Weights of a small GPT-style language model, trained from scratch on English Wikipedia.
Size: 11 layers, width 96, 3 heads of 32, MLP 384 tanh GELU, vocabulary 2707, 1.76M parameters.
Architecture: LayerNorm before each block, rotary positions.
Training: a variant of SOAP for these matrices, 113M tokens.
Each number is 128 + 32 x the weight over the matrix's rms, rounded and kept within 0 to 255. Layers, rows and columns count from 0. Numbers have three digits each.

# layer 5 MLP down (transposed), 384x96, rms 0.28, rows 125-197, columns 0-95
126150088103129144162121143140109148160110131133182149123130181123147147106152116084155168106146076119111129126144164186110139132102116191157121153074119107119122130120127135126107106103095123132064164117147137153140167161103118137171158184157146162166166117156144137143115103123109097158
092137171168103153145140150161164154125148113162134158080131134142118160109112112169140183178157100131110072131131098164163169077114188071120099149169135213127097110131167154093083096067135134126085095123145123214102086123066126177089083117175105104127142147158172092143117167156116134075
149099168136145126151091140106189123116127147108200079126145096103177118114137141090102108080129082143110141099155129132087135094120158103129133124101112125155150092129154094065153098089125094112145130156103109115138196156119115099118153106172059153123090153151177170178114156141075149158
106170155101077108071206139179154126146129168157121109127153139170130109138120166123157132103133182151126146099174129140164130148119154147135147115100128151155140197123150131135076145154158096144158083131159076106164153148100158117120129133107186136130184118132145136152167186160104143093
130140132148078163083081124075125068114132112132121120104166152143136095129135076055152142059131083092170118123062179108136125138173129150145162108159120091126121090087123114160127094107123129124158151191125159144139149106082127164148071140135136072126163130155132166152148108136194131100
074172093154097125163118089154119113118129113160119131116099149117053133122082107088136144126146104111103128181204139093139093112167165163137149112174118099108113170113116124125119117112179123090095106154179147181172104108113145191148070175181195098123178095145140161179124114125086125103
154101096096120133190106128075100130155174107176109137093113119085171136143136197027161139089133137155176144094137102173147209164097124126189024171076132120113131172121098127116097164093135075080108127191138128145070154115114136141123085100155126144137192174131109121171097123124036188076
089135126113086106168113125140121086087103109105138165153132167123159131120060120085122123124143126108091203133061081173124154139137154135119188098092138085045153085069154137130117113132159110149108175138137152066100154107132127147158174177145102103204165166125182153111155115114140111192
131171102017101091100100232078065128050100187162111111181110128178157224129137140139149134116119172167192184120128118162160124130114165117150127155114087117116160130088106108129120086156138112110123131108134114125143196174140097103120102141161114104150117088129104136099153157141082150101
112117106179150122133174158131091139124148076177125117118168130078142115150110119148078103181161108094143081141149180115130154149120177087147128100131154139135093103069093085153141137165073123134097125163135206176141137134113146172118078129107184143120192089091083155131114194118127098095
119086112166127127109116184113170132109151116099103116130110106106137127114100148132147143099182088097125097158111140145101094124075140183116050130204058155091103111129103183151140107119118137125090137090104063156180083158100135171087124145188116121216122131118123119118145131159114124148
112125124175091139122131120189090096100123104134120103132132118113111139112135158097074192083175043133116113171175130119157051129136129147064087121110206150076115140139147142149126145185129110113082157163129123117096079099107148133146106162180153151128104123120157134109132167175125099153
086133112150120099088128098134104155054132117133118129090156113144085113157072138171148128162103129126116119111184077147131125075108176160170113119095150132145130124120153107097106168137099098155135135097111140115119106173131162135142109177093136110120146181107144119110125165147114143127
102153109103103163116107123130107065155134147097151106114102170158069102167139120145156142146079168166124145105093098089126134090078130133074121161153092120142138067085167163123141113121136112123115127132117093088151119106167082116091122136115149122084061107152087073126152138133128121111
118145138108108127167145164123130087091134193103147114164181146093150106146146105113086169068143171064140129140122130149140145080115151083141158053161138071142162197152134126120120143078095109148124139084064139137110096143128164130118147122148152199100176105134123171118110146114170115184
110108097111112066165134116123103072173151128170157126095126118144065117142089113120202137137136066135148129139065164109072099144095134145119108168099152112118145165121157131141144085153122127178114158143140143141087146091117082139160102119124068130165156200076143120099152159140146111042
107134148110109071128103152152173114101136121105130118091030148136136121104112160112139127121087171173103099082116134111145081156180057132069097066177122154111050118112184154181105119124173116060146156115121140142230132094099142054125111143112096074150076158172107136152114092125144111097
129124184078157105115137147111136142115114115172209158141136085116075186185132141139159107130074091130138163113122054144137100107145114108162109151101132122133121109161079167145112057086166090167178154149111218138140093140103105151099132174141085166141165168133146128150158124151114131079
087150129093102097077183120109083161142122135062109157056223153114150126168186136155087147134136098138138132097102102204157148108122133120208069170056132084158116150102131061129093086060110061170155122060123099123138122103111155132101122131120171165095184111178095182123158170162100119155
081127158102048144117147168108125206120099107111166179116084172116138079153135098120091113182086178154102114106135128124129095074084106129078159133150134119179114120125084115087154119141162127124084152128089139143096154107106110128109132124102143130080127120165121152129076141130152118173
148148094132196091179142164166153059127126147164155137086155141129164077129106064152144136116093121127152058113175108133167131114134143126106129146078110158070149135071191100076131145121143152111090092126130117125116085089137098094093110159084144121115142144119123056149095106121155117058
096129163155122113171149121163119148101148096168224106141109166086152116119123083072120145088105131080188118089140123120100109103130110115161093118116119115134132117108134135156134085110146120087109220151125187175123138161129165126193093112151109156141127095111120141136105097114127097115
072157128189097183130150132104182126142061143140170211164097172081162114118113137172105157154118100085113182181084108150087168070091113101080144085102095168196094081106107162183152104173129165080133115123123204164161153080168114162127129144152164128154082013113113120060102152155162157066
107159113139200109123095173145163122101121158180166096119166142088147103101165132080088132162138107129158110141136155107119142082114109158093108095138103154159124119135142134109192147101074125070109150132097127127112166151156152123123089117164109169174146132103127136149103091096150119139
138114145139125068132109087116143127113106165117115087144058046097134110132169090180140104139106125114168080134125167107146113190076073048162062123121110099147069173163177125084129144159164126069167089179102117183136169118086127159167125137087134120124086073152185084120101130145157143133
098071112158141116138126113166148099112154071102124155145127176124125107123127117128142130195169125153101166201166216148173120151119084141075160131099117089153139145151147073092164105125150107158138078230134142135092112096164085129127091201151110117093136116093117138126112101075143160167
175110112117149155151115160117112083111095143165101101209175148173190144121169110123121104135125100146187178152121123056086079155111130147121050119105154127132135156129124149187117148122123183129139104136109146135163155168161094118121188074090137079165124121127124085134095113121135124198
125122172099135101141139178130135081075152069155155102090198113125142174116113130086159148164158158103120091132224148101156099107156192146116081108074120121106067207149174118134180146055190161122096085172095130115092120154122122116072101163170094089068119101136125101174135064137194124098
105125123165122155130122111158143112127103061125105086101118050111127131093144060112123132099082187131138161136093093144123166107136160155112132105168099147162107094169155124124150117124096126153137180045172111083116100104138117156100129120158126167076109181066177179124112089131124125132
153078135197130096143162140149136112124143107092185106135077144147130109138139105152150085097102076127126094132104164169104211103152150131155152148122162159084100088126127163089174139131132163133103132130140107099104108202153108096142072128178139099156121088117170143091101155119183122106
151179143136092154109089101130122133152111122172182124133085109109151124131134091095090111113147101140134104093071096085104104151089133130071091163081113076128116134071094141166105191173154083128132129110058148140093125125157100172129073149080175095150149112093133127104115091123111091138
131153166195130118117132069094108142166093111124134083101150119160154174113097145112142118087122100114149125138081121150104199199133069110127157081085113154124192181197163185121103151181107182102075163108210125083117119135149097157074128127139149165107087112143157134100101117107130120082
145121158106148131083111156175186123155153158150119125124108151124131124130140217155137163142106141124130148181129118098150112133047114075155145167157127066118093121127100092119126134112116093102104145113158148157123098136139138164130104096224116103098129132147121092152113148163108145147
111140137122100128104166135129085136110178123156080129104163093132131135134083098123153143079157120178144186160103098072156118095150153087151111105107142133158099127106148147193109180081147152118107075094126085117120117095113151190132177137126146145152117089095108150114131092102146097126
094119141155113165168054129118101186110162086166135070122139094193237164106133142162051140163180088146113192106108110111085073142108192165096130123158166129108118176181132152177120113152196134121179114031119118152123148139154155097150078114116129152163122120172175058167117154062114160063
164103098125137051160179116133091134126163182120170171143068144115123205112191154106135155144087102108083149123177130139086124131113154078088100107174107179110149147136139100101092129097069145083127131165184122163122201064146164103122083162113132142123143105115116204060106103186170102131
159163137146135190124151156109102183139089117138089117099134092138136097065147117085123115081167190185135156160108183097146155142108112141123104007066168138126132133140091145138097111098117189108078094101180128130164101106132140106159114111100111158135145117101066078135111133106137107120
210038123136135109132130147146098188119102123127110116138161146160169101135108148109150063135089049147131118124187129128116100186177142212090079165121104168117127059178106149078168090186124131089126174129094123085142094107144129111120140068107138133232148089111131130133095129163144175054
088122090095109179153147087109101143092185119086155151118100115165108135121108150100158156078093144093110126101160097087103122119136146170119076100157115133123106151150128108116086143221155125109094120124135064131173098126134108153100117177155108122158124122125124112183141079108079176153
173077127129102099136076120083123196143104130157162117132128143115101133093070124190144154082129155191088117101114067159155096140100201156132175103141117172154098089129110113123136103149155101162137026105077117144151107169132108148184116152130141091142137169151104128038139126139145180140
169151129157035221140116129117135132125093255173119153119141104143104129125086109157161129087119116197215142175143062130099083065092124064156212152117106170176133169100160123154115107176146142116147167115120102083102162161101155131130142148064129125103151121072098149156107101140084108124
132080124113085142161124165158131138144079170107139124116140103104137130119144081148147044121104099160157074130132126194168189180097058149160143135107136077104163144075128108068167157140133126109205153109121124118046126079147093141131174075093126176094150142159134147114131130070177123202
179141094082206102098128070156112114158137108160085138080125038097182124117131132111143149046113163094132106117108092103205091136194119146145119123139099141125104154167080158106109149183161145169114117119110135084121164123182124135189119146099152149193178142108101141128112126088139089085
108108078142126097194129152117191154117130121098191095115154134164078131122125164184111138148178147119143104124126131107099146106169162116195127126085104144133130096131113098138160157129060145134111133145081085074127084146160165143154184137140110135107107148145102144127127079099161120128
099150174112080130155084150120140127122116207142116102084143152109157135171132184164166097176192134154151193103154163141102108123131130146138152125121110151099206148110158150124123162144113142132098144096117179105130116179096067092132138109155062079101043043158114157106114127176100114158
151114142215144147094147110140138148130096116093184098122112120114111138101103104116133102157152064151184117149139155095177094155136129136157171200137123144135133142129079070132141115140120097152167110165117145146058130175096097104118116134121141090123089142094097163135159151109179109071
140099131098129104143106114118173135107147144109095153123054185112141070163162139113110081161129117116119165097163174169166079091126127123162122105125086125180068146054156122089062097099132127110084116182061151124141127164116100179108082161129164099171103101164172130105162066178087130120
116095147127056092166097115110132093119129169140139186107118132101104149127101182077163130161150137099179092129171115139179086199143114131143121100145098168071097153114095118140102097124104143123108104188090126149150155146184112109147126084139105099185132171161152124150142121128119109116
101089094151134071134220087134152150144139151105131169110066146125094128150110172154215177048022152116083144142071101154171162125196081152126113135124135073103108148109152116057186109099131132144144150110098176141108142074086154118133118091131183154124099147142119113156122189174132091089
132174126135154123082147107129143184090098113111198119060155160114082096088133141067084071100102092145154131137191172064074098140123208101122092168134094143142117085091132090123134137087151067117124153060137128121140133139106114042125153135119158138073091124075126110239137146125158127092
175104109096205185104155168184102117112196188074098104165125157173118110075179158135146115134092152158165154084112184145123160139159128142129112171099122151167093127066118088086115153095162180125164140118107093123155088149098131108165127102099077143108054105118150206123146147085088137208
147142102153113093148098127079162138172090148114205128095093119121109124134075183094113071144140136070118121153076126057160137080111155136115104099122092104106087085081112081112201158096105135091114153133122124165099076194158118126120099139120133127111126164106125172141111162152200082086
150110145139210161107106133154161118100152153173145158097114145053136143142123146159076122133086129138100147165150162151107101102142148132144077204107131124110149157134153182084139159085105127122115110127100123118088111100147175196148138104124149173179202125093134135151115134073176121169
102108129099137111092130120171151111127130135072162088110106137128115136121146062144091103107219200134072153097124113092095106122125118208064108058100147165127187110105129107156103106173131121093124207091146154074000164099151188142116163098154074160114127152089179117100072164085079160081
118114092132151211086137103197100138161100086142101115137147149168111104148100102144094087090163122168110143132119100128133062126137152127140148089134092115124118095128135122141124104114137097084117140114122175102153181112132127127126122140105127106119133174127110083129124068194123156176
076143164078115165180084193137164164148106111152202080109123109122137192130160152144159049073086098148159157136107112119130124074133146106085123123132172118158142114118205122138096138159149174087055080104180104098095167157099171147143157099112167054119166116111076131111124111088140094169
107137079149106150160101120160067120186129095144147131153156124113133129115151084164127154122194135125164143177141121130086164135139169139134165105046116070115126169110114062108118133131147041087134107103108186140137102105117156098111113121117133116084142173130114115164128082125150160114
118104166156102110059106155170170077132103080139182114121128193129138037119118100172158084168133052084102094126198168095131140113110117111176108101179141100166142156118120096120136134141124161126159144162123150099090106144085188112141151129133115047113170144139119106112144182125123098113
127085137178102173123121150058090115130108167108127071149168100154171131093173198101103140063107179075142124184114146112150176132089070143131117071166122131101147047147102171215110115103137112178162124118097111090086133170132135148081096163084163089130141125122103084129126113108151076172
128147081166130103113106098157170153154186171108100102219103138161072146079090124156146076131078125125053093126114114167157131117081096148131070076146103119143143090088121127163116123082112163116118170093085148137221132129107100169140103157153153127120130089122145147094098114140182191157
140142132131151120145149089128098150135109165154149154099161157113144131062112072138097104120096130137113123126089165095076108092128133168108138125101043137075126076164077169032179065132140102123181129198136165118086136145117123101117101139114144062094143117189135195105088151187082145084
197144149186124111201148152178141134160109115136092109119198164125142124133060168174137090146098122175080136140152172133151130172120176125066176138108108171138088146116173211146187111073141141163109082128131176087117141121129084131106138117206100125071093168110095044050128207153145121104
086091085118146123130116125126092121173234153117180113154138139136133168191163138106143098167092054169148131142169157114151123148121108179133103199056139093097127164147189079100130101178110109131158124167112107162103085149111135088084128150109120086132067166127089109168113133141154162102
158137148156144122168134121137112063141095170066173135172055086113141129112122075110112134113101109147140092119141161130126110158099068133203073111166171145065128103124141139151080178094077145147092151158109185119166096132144149102124100153102087104098105100184140104189061131104207088133
149144125123082148181145109099176109129160116116151120140073155144101083128145131105100153144120123128107095078127125093157087167156132122138107139108137152115132191134168074152098185131100118078100162085146101109136089132148151155094129167145134094149070082160178112154115102129138113148
149093083150062156144151120135059147146101151141115110126148163143139116108104144207070155125127126117134132146115176124177065140107160144090151218153186040134050157130140150089140032097125174132087099178148114085104107133124097164151123178175125155186079055141112145126144173135089144085
153118139112115089176117174128122156046141135119161115089160143137133142152106121132125140130138100129140135146097124116053161111115161134132108151127134138079248079123155114072140086151132125164143086114109202080135125108173114094035081143137024235128160154149153165170141144129175132172
128115091089130151152049108159125095129113134133173109087103151119141161132170121103156094105115155131092180109089138193142141110132117156100125158096143133097199116116175122077137136118107167114131116100099081102118082152164099124123136136165109130149124157148102197152148076123076103135
090136091160148145064168126073113127082006096137150111108119160169103210099059098132167105174138084152072130139074091172141165097132071128117087092138161204139169105206171220123180129154100109156196138098139088107165126189154115138127152125051148146161136139061097152065096146185167183189
205154110132105142141124160123194111124172154129139142175167123093184185124198162151148131136120156141202124095125188164126119150137108110119110097121187111064080074136109079138126114083085071161074075188030183178135096087157090145097164129123163102149124131071132099135086230108119132136
016104129182176156112140078126089212095121138165099117088128108112154085129119095120128110194137148139132095090139138069140164211083180180119084116124087165114130172180104148144119136124099056118152154130125139163094158175169157105131029125069125157134129183109116098131052159125160123133
114145161090159132123136165155105108120118175119209131090118119186115130133094113113111100102078118130126121112161224110113146189129110117135121093049137177066198094136149128155128112095119081129147136129067170163117100074100186135134145146108126152121118100127092170115168094063177075122
129122120163103135131123083122097089115139141123164128090124122090149147161142076139140100224108110090117070126159113118128130070131018073164086128125201127137114146162112118166101150191150141072127101142124135185126097122164099152061114168161184109096151175123093087101175064143114109160
# layer 5 MLP up, 384x96, rms 0.295, rows 126-197, columns 0-95
116141137128136141076142057086134176126121117104146176073106154168169095111068146162046107104198111156141059107112144155129104159171097134114115193118122155123128119156131038115141166185136140149124148061124164084140141145173165128114125130094126140133153116140082142152157101138114102147
153121101174140115072128149152108173083135153094119140127087120105107121143116140094106139138116061105153149130117131196174095114172095085087191137166124151118128124125103106134115202199138087164115187185108168154121110180119093106117163136129164092146138105085128121147111149153137121149
137056156146158102127146102108088127122109074098122110092066154078127100117163084142128113119126111134135134143117126095164165117159165167101087145124106081124137100134145151079134114132143160158163193155126114106141066117128045136137141122096154189099090173085080108119107080159104125155
084125107159104128126153105135155135113104157112151123072165096113127138150107136114043111141146144143130113141129129155135108106169127116116074082072166108121099242119151101150208105129156153191135029149170106092135158169156105142149114117139127148146185116133117146114135150159078120079
081092114113135149184123134156109132171119130136135047182004166170171115097178081107123157108101116146096112124123154129111169148098101141118105120063206076168175100095135126172122092179093114140119173103094132133086120115088119106060191141148105092193134185158067160136095140091148184147
126161081175149116091168122111141142129125151136095087139080122193083156165119178176121092148092082140122094047116170116093130120095146071118141123119120110140149134114147109096121125158118125062125144121092056091137167143126117075088169182133142127160094097078203160063085181198148166132
152052124173155090109189154151074153095123119133103151125099099121149158107149124118070144058154127062097141082085195110104131103140108162160146166090114161139111131142091134159132116075082138147142236078174130105109124152086159139056146128185159110050162112163081066163144176096088143159
114118125159090136131188058114118076118135143120168115088128124187153135123145135079080134104159162075152157145143164081098183112146053126090126109087140119135065154099099072129158181129123144105118133166101110156070101141183072146067093128072148123194213126136095134208144109167170109128
163134109144197110120176101133148123157142139185098190152133147107061161152162128151113112159154099119151098157074189140125157095127128105126156076132107129102106101124093025115128097129119069148109122137152117197166133109124094105093135118104029137110146126109101059124110149178101145113
159142137123118082094165140069063123136067152124125179089111097117090076099155164104147117108159081107134142162091118149075121140141128099096137131038081127108166122134142135174175103142118138169155108146091121186152104152134122111127104164124159133163128149103101149089121132105162091131
126147125124104169145083063186116101116147189150127176176144110142141111167148129162133132154091090146104141120111083140043075149121148096200169156114086094108098107137123121117161098108158118199156077111160104169100074150124119139146102140148136136099152114069127121122123149118119170155
158113146135169166132112124098132103180105159118126128172109068095173159083183151100118141107142154101150101127104171100087122155119116066098126128163111132077142119124103120138143092109167180137133114152154104110130128096118093106108134111144119104103110113146109153166109095132106095141
162074138152143108159117165105117133130083092102149145118102058060164111104115111101126106112124133116126133135139115150083105146130131123172102084088136122058144172146111105139111151089139146112088097120152129124115158164111165136161126092096058117074139150116148130125136109124078142163
148121158122164140113193121106104122085111153170109097119136139152155161082130123069101138164118105175125156180094113115109121113120129132111145129087100104104109158128165143161189131124133149164128176106089130149133116161156099154097105185099090115108147159199127129069100122108086132171
102095164136118057122076124116143146116186170176094096119134140168063138134113136126130105129148085092127132112105101109117059143165063108068108138087121114116119183078131083170162085084047156154166123062151071162144096135139126078122157114133169142104090099127166124122142151178165118109
138192122096123153111091174133083116082158128124173137159151113130189129137135095105123064120127145085072087183184138171107153096179135087159111110147077161083142141116139134128158136168141116131135112121181103118167104135101187108038055111135113124099125111056095174103073117154127217121
145148118151154139200144134095131107131133125179090155179127204211108107082121141143132165095095131074100119136133172145131121159109122072172113134147097112097100152125154147102119131136161125125096146087095096104074053129094129140123095097124177194167145205125151115138061143177095133094
071166132170121133107185117164125062103098141152144142109108113075089089131202123145138118170132134135078127103140051180137111043081070102179144118138154136147138104157117158088123119090127093097179107084123120180096138164058096154153128150118117136079078142126138128058092157120138215116
169114106089106093105143097108139085113120123087197166133082108177082139163116091140140071111107175086091158081116149093147106094103134164132167173135081139160114122185156108089124092196144148116173109119115118161109070192114101108118112111190160141089120137126103071125117183128148164130
153107177114174136146094078097151149112138144120050165145218133141134103143133053120098099149137187130179089152128072085163117180099115139157122135079111092158143137113173164122159066079098096154152142111109080183112121088118071103106125154133104119159139165131144076070135102128146102154
124110121097167142083154133101094165139148176127130170099157157122116147178113087137129109111115152111090099170144090107160062162128081086134161139129127095115145163107141156111147151160168087062137165129158139145137148138143038146108099117128037115080098150141151101112110156182113203128
081146133125155151163182093090144135120075176128139126113158150137104089169146141126083122134189151087115097124078127159068098094092127114151138114109108108142105063084127142089245137094078099075106171073137101123142120183081085063155133158140114200112126127138063139139151149077129143111
113126144152121196125131114062101155163123104108110181155082111143188124132118147154167108099155163142130156188131128120117102122127180094135141177163110068140104120142136146086042155094165114093160076132129100145097114087094128145101161088113135138086105189110157120115160108151131121115
145069113102182092161131131142090094113156118089112121145096140131117095185094180142054113147128104156159114115158124130082089078112110193103185137095126142168047046122086174139122141144113102149167147143136148140139123143163107113124160108118119092146155120152095140158121147110117180184
118137158155092071081134113109089153080145105197108106160125202159114142094093116184112083141148163168103202183083117159172154110152195092124114100064176165068135155102085172110165097152081205182149104107118126113158144116142067175072135065106138102133174133126148150113151157111131132077
173173120148128088161119106162157124126112153057113155119073138088119097124140116123151182143167111137095105146192140130122143106086146055103121155132095157099112153180140153100145147124094130086131094170061097127139173120140099077098079104168100206152114159158173164198107137131104123177
156164140164089143105108117160119139124053141089145106085123152154106090188147164188081150212153155085151088076153163186185123150148165108149184132119112113121134156147163095158139110084119098138141140109098184150115094164152128120111152044100129052117116114101119096135071057138144159145
139153102168146100065138122140061155129102090161126124107122128194118093106108193144157107098146141158096173146143126157134154097106084110142121115119108141083095158126086091136140137049126126070137075102103169133167159075057136166089119121188102088175135109110119145113104139146132156145
121124141172100130137097102124151169213173176091098120124144150081144140087158146164129125114077150116077109164138134133106069126106172106080143105122156104167124165116089155126159119161190094153180177127158113091112126152121143082150126124138063107126125178081114146065083145119137070114
090104144137160076124152094140145180151143113086143108163129116059083061122144085167119105137114121100107137129086185189166112102128144174211104130173118052126084105153138143117078137145126113158123078126177138105133157169065102109137197160124111157125187149082089151163114170159131081106
116145113150091124061160065112155164068173146196077099124132117091091067163185091145105142129132093169186127108119172161136122136102201159094159182100122197119099166118130085114102117129127132126056130116086086168128142167139148131101089118140144172118163167146136114095158145108133148075
051131090127128158129128117114111116120109138116122149148203076154082104153071113093142087138175208139151091131119138189165122126195112141168072111089136096149099116091137179165099141083092118079143112089092126167157117134118160135169118135151143173085177136160082114116096132067153132134
162138161113112139128133171104167129133175100139116083152053121185091157084132124121190102130079111146158085080134136088127059113115088153095123167149158084140117113158109134125164142071099109112153125127124146141098104180150134127122137070170122081136159142105123143127089195167141177157
133119177191195085134182148137078148073101109135095150135101071130159125150140154094106105148120140066131097189117149120177173143094127140137117078067115131113103186156126120194121100146108152088178111160115146101119108083084089127100118100133124105126162192152122133118093124077121102126
103088141117092125138167109103107113172111152162185114126093072154162122183099093087142117129082150164141092057075170164150116116215086098137165166140120125121111159126173101117065150095121133152158118146094146113142150130108158136127113152064076134134156152151156129204164133091145137172
160096200209146157132130122123067152085107146118146121168143131138133095103104167096092131117150187084105131110128036157098093139166129178104066111111105089131184151105127107113170163140134139150122109133115159152148150155097079141109157108183117168134134160130130140136126146144128112191
189055151119114107111167131142166079138092133112107043151121089134176123099124154148134077181140131129161193140205111172162151175196089043073162083143180157114090131098119133153140137128110124131104098074094135179127113094107087072141141169166150161115094059069131150106122153202147063120
123115129130138125217138159087117117149137139141069112149104168128132114116112105127115123158112093140111044114153165177084107124146081101093139139112155128102129065166104184092107164121165139141114086103131172118080101159099056107054096045131119110118149094129129190152153203119123067122
111109085130164171120115086119082146164146135106141166069131161119083108127126106109154102083105087095136133203097126175069122129112099100091136166111146150124131210101091125061084139126126153173105056093154138095140138211150092088134112130098160132141097142097114100132101155124121106125
131140069147165155103145104065080087176158138107120068137161144151145145164099153106167145149111164117113161066162133131154133076144153143161147177135182171099092178096159109103113089110102175152119075150127095090115172172136144106158105180142117167119142194109102131129109220147106080127
141096130159136068112125137136175154127120097098079142116160135103138132104155121124117121127038145080103134212145087159144102151099148138155128158139160125154077121128139103186119167150111081156151099103125115124132108139081137082169165179183113103097164191099147159118072168145131131098
084063100219092075128174183108173146137132131125214142156155118155089070145126146188129092169153132130097086089092096155105138104136148101125129046079172145120094137123166114122144115149112149133096157139084151120073141112128157187193139185112089131114094104154123119164106148141090152126
112145191128121108103115122166171147152141130167085154140094161171165101127125060157102060147106103146065141174094091137165133107124009141107150135126125090147126088129154167124134161122186114117118167127133129076151175112162099108066152154160070140101124130138138125154147192149170126156
148134137169192109119162181123132141117135144153118173140116080052111123156130159124062104139128118126096082102141149158147133131140141141158124076092148172113139196163113147112132199134079115040157180125147135096088135119125152167081144125103164140122070133113101131089130173136144102138
094163133176123091115105173129129104139112151145149159118079096074131124109137151119186125136066141137093178104148106142127133120132152190116107108109114114132131110129154163110144129143184126148119205089131060086184110087173106116116158187120102106127126106091133081139161161129070146140
159147128146148141088134150118140122121163126049157164189185122101101080128079150104153117159130102115099085151149097140138129139134157135115074110129098200071140122200105184112098145121140084113105127128138118105103129160126096157125124103103107104087164166136091087100089171094127147097
165117139144121159133092120096123161110136107119093112133163084115048068165100109146076194120102120176086126134089129157155135133178137139119133084117115150133179145159126125125128150115228107168182122145136128123135124141095067098097139176131163092121107120150078099086151119120102148131
112093109164155120118135168100097114092155123120105101196160105084121153162149176097209141169070105153114167150147124162083092115148095139143085123098180116130146135158084104200135116112062146134148139147106066114145196128119175116116182155102113144141094106133106123108119136125138118101
149129135135135130135114122113179155135126120077135141116133163132139069138120192135046122113141098090151146130138145106107130150103154105137106161160123151195104175138147126188110126109111092181167091094117114172061148083168108131162198140137127118117125168102075098133141134144186132133
136093126111110123144142076077144145111146147074089165067141117128074104207077123143119055128182123134099097143131123142151103134158112069085075151171145149160114184159181068143152127140099110150180128076154119131151168115130143114149147132133145130154148123150126120201112060201118085090
169102142117181095145190129121119112106147151138136116076128130136067170136139096120119106126116119098120156157117108140159122121095164132129138072133074153123173108115068130098174132127114126120135074125078062158104083208064131131089071110107176185141183076155175121173145126110171157157
148115053116133145124156090141127094076152166161150156124151085100141151167114156105156115133074075135095091091167143162132154119108159117145122114102103158143144097121091111045142117143107132096098110125123124103140111162131174098147132089103111210147132150128198130141109167119124113173
049147134137098179173142091067152101114092133139112116125156109179149100210100150153130087176099102163092185115149120124187092172105130160136146109076097164153067154133134124130128063138053166030118071064124076178129113130141152102123135144083089136104137129098163119100181166103168144149
117115115137189178156116156155124112155142150117122106116124114068156166187194087066176158155133134090131145159122099111130138126114078177168123170149091143149129144161144142078117136094137141176099124132113079103081046100066178146134123114131140137108167131097101127139086136128060216102
131126155209135186094083199155080155149116167165182126099123119147109121131167139204122078100119112116126141167074155092128123166103138106105108150141184114144158072116197151121115122108084071150148116097167125123154091199094171108068155081132122069053216125102088096085121122058102097185
103157122147111133132109143113136176182130117161176133153118114104210106062125172181142112119097147090134159157119090153141091132150123170087120128103081152116110157113135116108124121172142134131162100120126199121109169127108128102066148125126103067122203128152120115111123172125111122152
131130125141148154147123114138073160122142104132118119115162105124116051126132133109083177073135166113126163197153142142155105146201131092075117126076128179157144117129152154122115135196123161167121145165182110153036155135104063126093150137132121153158156148135159148106116182159076099137
112081103158105140142158145136122113172167095144132140096107139161120144069054131140125083132158097137133084140050089171210145143109090182168174184138150174169139104111063107131182105179134092141164183138119113072091105132072148085094165157145129104145096158137146147087151195164147128084
167164160158138121083098136130093155180113140133125192192155164152142079118131064152122169126101139101128094162146159165145095126105093148115104130098139102111158142114141127130132061034119062117147127113127101140098110146172125118153048151135097147104122176128165095114049183101143150121
078117184161152092105136169139152171064149094141124102114113159145104069144165127110084110126116115102108117086130129109172146133213102173065143131079118171105142127097086171069140117160117143089170101158037133140139085087088121130095139182101202172155155097089131127049120089098122118120
094075212099068140139152142057138142157105116111127112103085125194135179074090173098080059150146136089131104141155080094156142143136127142131143169090066094128128145160138116099160077190183090126167048092151091134124134107129095165187136100134132184147173161103137138169071135112177131137
118131148156106127069153159168119070158128049125177121129118093123163132148190180067098184142177120074117130095144111150136091113113062121161120110144135180089067137144129135120134130121101131127089130088137034096135082123145096102113120126185130135170147187190103157106076195110089166141
098120137155132105131162128120083122160089130172108153078105096139151137104134150131174131198157147169130090171140084159083151099131161065097076081144187150104136126139091161092120219132103094151176149135088171103188114157115134109110168140140133088157149157166077187093106107115173090162
119175117163129102061209107099061149087120156139106152106140133156051148138125184146090152143092145109167136122128156168138140119023124163126122135188132119081155133091145180109100128145126133174108104125116053156134096167108143120128125157115138120174139165069141188150103139149106100089
134124176191100126162147149073161145077110149077159078094188144091112119087094145126139121124155157201097181116172064202060066123166110131145115132138156157158129133112118115123121129129068162161169127172093072121151143155069178106161157077119208170152110111071113157088127145150142100147
096110183152138203156150086073161129148125103156138126174206110161100120118060123143125150187182129164156090080104117120162132157096129140135129083077132072115123137113142164107208117128085163130140133081100114141051135143197068156063145106135127136161138154145195174135100102064125122152
175106134160110134070164142102110130121117133125092128168116101156075095085107131150085203143147170077150084139107064151103159125130163063147101171114079127147086129139136136113089135116096189161092133158097145164135147109111131153138122192139119138145162070107120085156137143149167140138
116150067161233105092124079116097075104041109196096103145108064099108134071116074197097169157119054092065157148102100160070144046160093113164079087193104112170099022167121165138186114187141115149211077106107150246130150111196089172037177065110095071159126132116152173157050160140101197212
113157147173135084144117086099129123067138187145149163137176144130118136081128139148187092116131140095038164167099163167183132132182157084162136068127152113113101131110124119082133118099114149159186193135123130160075137127113069102173106178090138162182161122174129131101141114064125086100
162094107073133166106116166101148115138143087108141105122062106099208130151155184090179154129107185113136139085114113131188140101170169102087112172179092093147102162151068123152138164114119124196120159130131159120164166151135094159069158110093105140111152158108145146103132137122073135172
106154128168173169115126093111117129111164161090139074086148198124146110145150152065118128171116163106113058095162052200146085155127100166139133099092143182114097143115131078169058131091116167124125122163109117151109058136114125109092095122134123173131133069116131113120126139143122147152
153081120150134141143087108123145148130080145054176114113175157172095145136112115155112134137126135114166148124127110188165131170120081129098127182138123103108116099101156113109167060123093129173092128100106098140121146110166138112112106129097114140149092135079135051091112066190125115159